python train.py --num_hidden_layers=19 --hidden_size=96 --num_attention_heads=2 --num_key_value_heads=2 --head_dim=64 --intermediate_size=384 --vocab_size=2048 --hidden_act="gelu" --norm="layernorm" --norm_place="pre" --norm_eps=1e-05 --positions="rope" --rope_theta=10000.0 --rope_fraction=0.25 --qk_norm=false --attn_scale=0.125 --bias="none" --tie_word_embeddings=true --parallel_block=false --init="normal" --init_std_qkv=0.0538 --init_std_o=0.0668 --init_std_up=0.077 --init_std_down=0.077 --optimizer="adam_hyperball" --learning_rate=0.00476 --beta1=0.9 --weight_decay=0.0 --lr_head=0.0109 --max_grad_norm=1.0 --warmup_steps=321 --schedule="wsd" --decay_fraction=1.0 --decay_shape="pow" --final_lr_fraction=0.0 --batch_tokens=16384 --max_seq_len=768 --doc_mask=true --train_tokens=120200000 --max_steps=7337 --dataset="wikipedia_en"
Each number is 500 + 50 x the weight over its row's rms, rounded and kept within 0 to 999. Layers, rows and columns count from 0. Numbers have three digits each. The size before them is the row's rms in percent of the matrix's.

# down: layer 5 MLP down (transposed), 384x96, rms 0.0769, rows 110-123, columns 0-95
# up: layer 5 MLP up, 384x96, rms 0.0765, rows 111-124, columns 0-95
down110 100:472620487493441507421370532499558401536567442632504471472535473452485460506515456418536492544539522472502481465559475528444479508435483501414597545585503477588509486411415453483518524486531471538465527514488474460561532471514494561476557463508500594509482540448530448417453522576462419443
up111 096:471512470581528581568545535566465466418440463591583442504491415468529574520478536484574483570331500516560438410484545523524411453522452496497500524505450486482516471538436442521480595452458544558528484517584466532505458492489498515418521486521512524604384477568501464486535512451489505545
down111 095:583475438438502418457537484503508422481506517512442538479475477459537580465464452483581501430502538444411546515569481417557567461433474455472468579510500473496463505481546406521503466574545539492507497530451539478478568549562394558536448407440525421423510582487545491583595550395501528494
up112 104:472495507567538509408465503456516515485547510533509502487412453480577453487612475306511528581488493511476515540498474505511510492596458448591542606516472489557491513527554513510509407494464537609398465479536497584476489467510494455522513556474584507541505443475560402482441506437482550567
down112 117:340484539561578475480487556405536471615552425466517519512391528447542571531526475487474572533522438434538408408414505451538444538526472496452442570434509526549515523486478451483587460596496511493476484508494442429551496598512442525550542432482571501480525535540464499520501514475520514516
up113 071:528490488499418435421506474458569523417497533470536585428484538416496515526465553488504387526486476552449508448476477564537414406499459442464514458531437509537439630564502455466600516482450524534538513488552417544523506482376465593455537496577490566508565569543532585493509510493477457502
down113 079:494545505497574564508526483611462524507480460445464495520456436531599384483528453503486581552508527471551552551462511500531549534569588558497546556412549423411597481404505517408468480538517401494461505495465485568459506496492521545570500528582551445410493430490589419498507493553474493483
up114 073:462555514601483517474522459547498385497562593530512444399511513437551572531438537465532507509491552422449525460516501468489490472559534530496543541385504540578527446489538484478501438466542426516608532522551575355527589492488466490469484513560465459536517575425438613496453480504523526477
down114 087:575481471394452477517452527537533540542489460510509527566479483589522507505526505655520499571521470530494562494510458470526494510455517495550458561595472486516377500412465541435441668531561526524541447471452422448551507429542603484553422496478556533522445473563498488490466481501471529560
up115 091:521574479559451458490484476563434529525456482538494486543498409514452400470462502500503512517491518531550558437566551523499509507456364483496505462464496495487552529582491528525494443537501399543502507487476519432424596496568464555452579553420436390607426531470483585526561522500481568624
down115 083:503554449545597455543546492528522557547472480497506519438520507527592493527461492499460460496511371555466511487531473478516589457478505439502445502485532651577461519520478493544493437517443479510631453459559554457576452549424519486507586523544501550533566476484517609481426396526443439431
up116 125:442525522488511533486439558453509515502461578392600427465402442472534499556573375490506515467541527449502488468505490578560543461417495495560484589491572489412470439481492507501496564461415398489524450494565527580522446557538497481456559469518450524459475546402412563509527549475448504560
down116 118:520574412470441630548513472496455448484501552462459508480585541576457488458487469507474466432520421515499440494481530500542558441477591531527443502456546540528496451598506554409459587423530545548546463576555548493571534498615489406400478542504546460487568510480547529549535519546459440459
up117 106:412499487565581529529482566423479528422462555458467574505427492468501493436479426520491433467526579441519483512589484604438513497459439459538468538553556508450565476448568478486511471613459473534411497489530515579475505442455572581513458567507534546445469548512479543453576535365525527550
down117 108:579425449497438485586475394490461524555434444514517471484538420462419479455407520486603481455599537574450494425507531547477440571487550544495523457567423417527463493526459549528515488502447529543499539496574531470488615505442552465472485438502382568552494520473491513553517531520473434428
up118 085:479453469467545520513479509430508427448528539485517583449439570451500491426515432456503529497467550562434463533501521463367508494522451456503553554540550473495402546480455478579561542509455583499442437422475472593447565430546512539465518548424590528487454516557535581563632494533547455505
down118 098:594540517533565396481488505472536473510406519572462499573552503514474484552481487626480426471517456477461545444506411496599477404565565499490491406555540409495563501520473400491477506570491544497408551500578493426549456454445563522539536519521500491514510555439486485504398462506460582475
up119 104:460458433530485537452548526482568491475535560426577456430470427400533470535460467490513422444534544407466529471487387516482517537459564495445452520494471500488623409558511428474542556525401557560505533464535520459478484517561476524537539434446536523509511531540525496529439493336434523560
down119 108:486525513530455419454495544472424441491487560527480442405554418457537465503454501471495471450482490399577511482489464541497502421411401555487462490504375487461561450525542528507568484485479501552479494484493541449568455560468512583523569512367530509468559503418501470610446549526617545516
up120 094:467515456568567520470450528487607555449468596466510486445446478516526454589591555524441499464556496519461392451461452449498494503486607475479491491530522390408567512544519404463539542495458570568535453442589550483443518460469454523440504546501463474505639466503527483491459555422527515494
down120 108:557455476579463546481477567603531521525454504398520533430515588538476334514570526460499413516548482561504420549461568508423478455422528448537535475467554483482465545472443511558516522550495549555437435515527557504489565458572425440582544481448431553486521423439466483482492454479486527505
up121 106:407555490518447500532485494422447498546525512469517458405402545503460470430578498480499486415504495504520512451433421484502498551497553486529608394499578381504522497426508423494553509486444508509468584477588516628467495460632525537529511515499452483500516407564484452514540468421527516519
down121 108:425526466531439477501510433410470606507478529605477453590448498446495472596556459457456525503485456525536561522531533583486514466371480550509596591505580473476552416585477498476491407554500540447543563545519488565479490462489502490446535591496529529562467445513480451531426544497530477414
up122 105:489469508571543529567558497504447526415542574458524458420482463543533421580544488490563521448490423591599601428449552507425479490497477414535513543430552481425519488530501458601533432511464576553494504421444553461449493436534505531457561516441414545571440483394507508494499478492506506531
down122 088:550514503551514517547491388482501438481433507478577493464502430500491317486475448517581576511463465545506531506502513582423540452451463489442560499512519500449415477600554481445479563515539492529489529487479517504555573480497462512527536469492399440421518430574565531478435452631439494529
up123 112:597547476516499550476530453395496444492388559496502563496370459513529435422579500470449485488476464491569550479433539493514545486494571496486422487495533547506493472462449492523483555502459431544417506440518462583439495629536502514468535574451603551529427560564465551537606515505480464516
down123 103:479493423513522464571494439534401543515402449520523475567452524492553561510564558624495428505523450516465412536628582508525464516591483462462477462505542481441562561555455503542483465514512506560422536550533517639458517443487488553424462527543558528553452489541419530449519467464458491540
up124 091:511450547490582487501521515589452491536505479459492541509456405441571455568574519467333501510520458453463606526507501566536517539542385447586528425527482516498497432477524541518616489402458472492469525505547529525450585453470450467498559537474463581452510416485445571519470494548537458494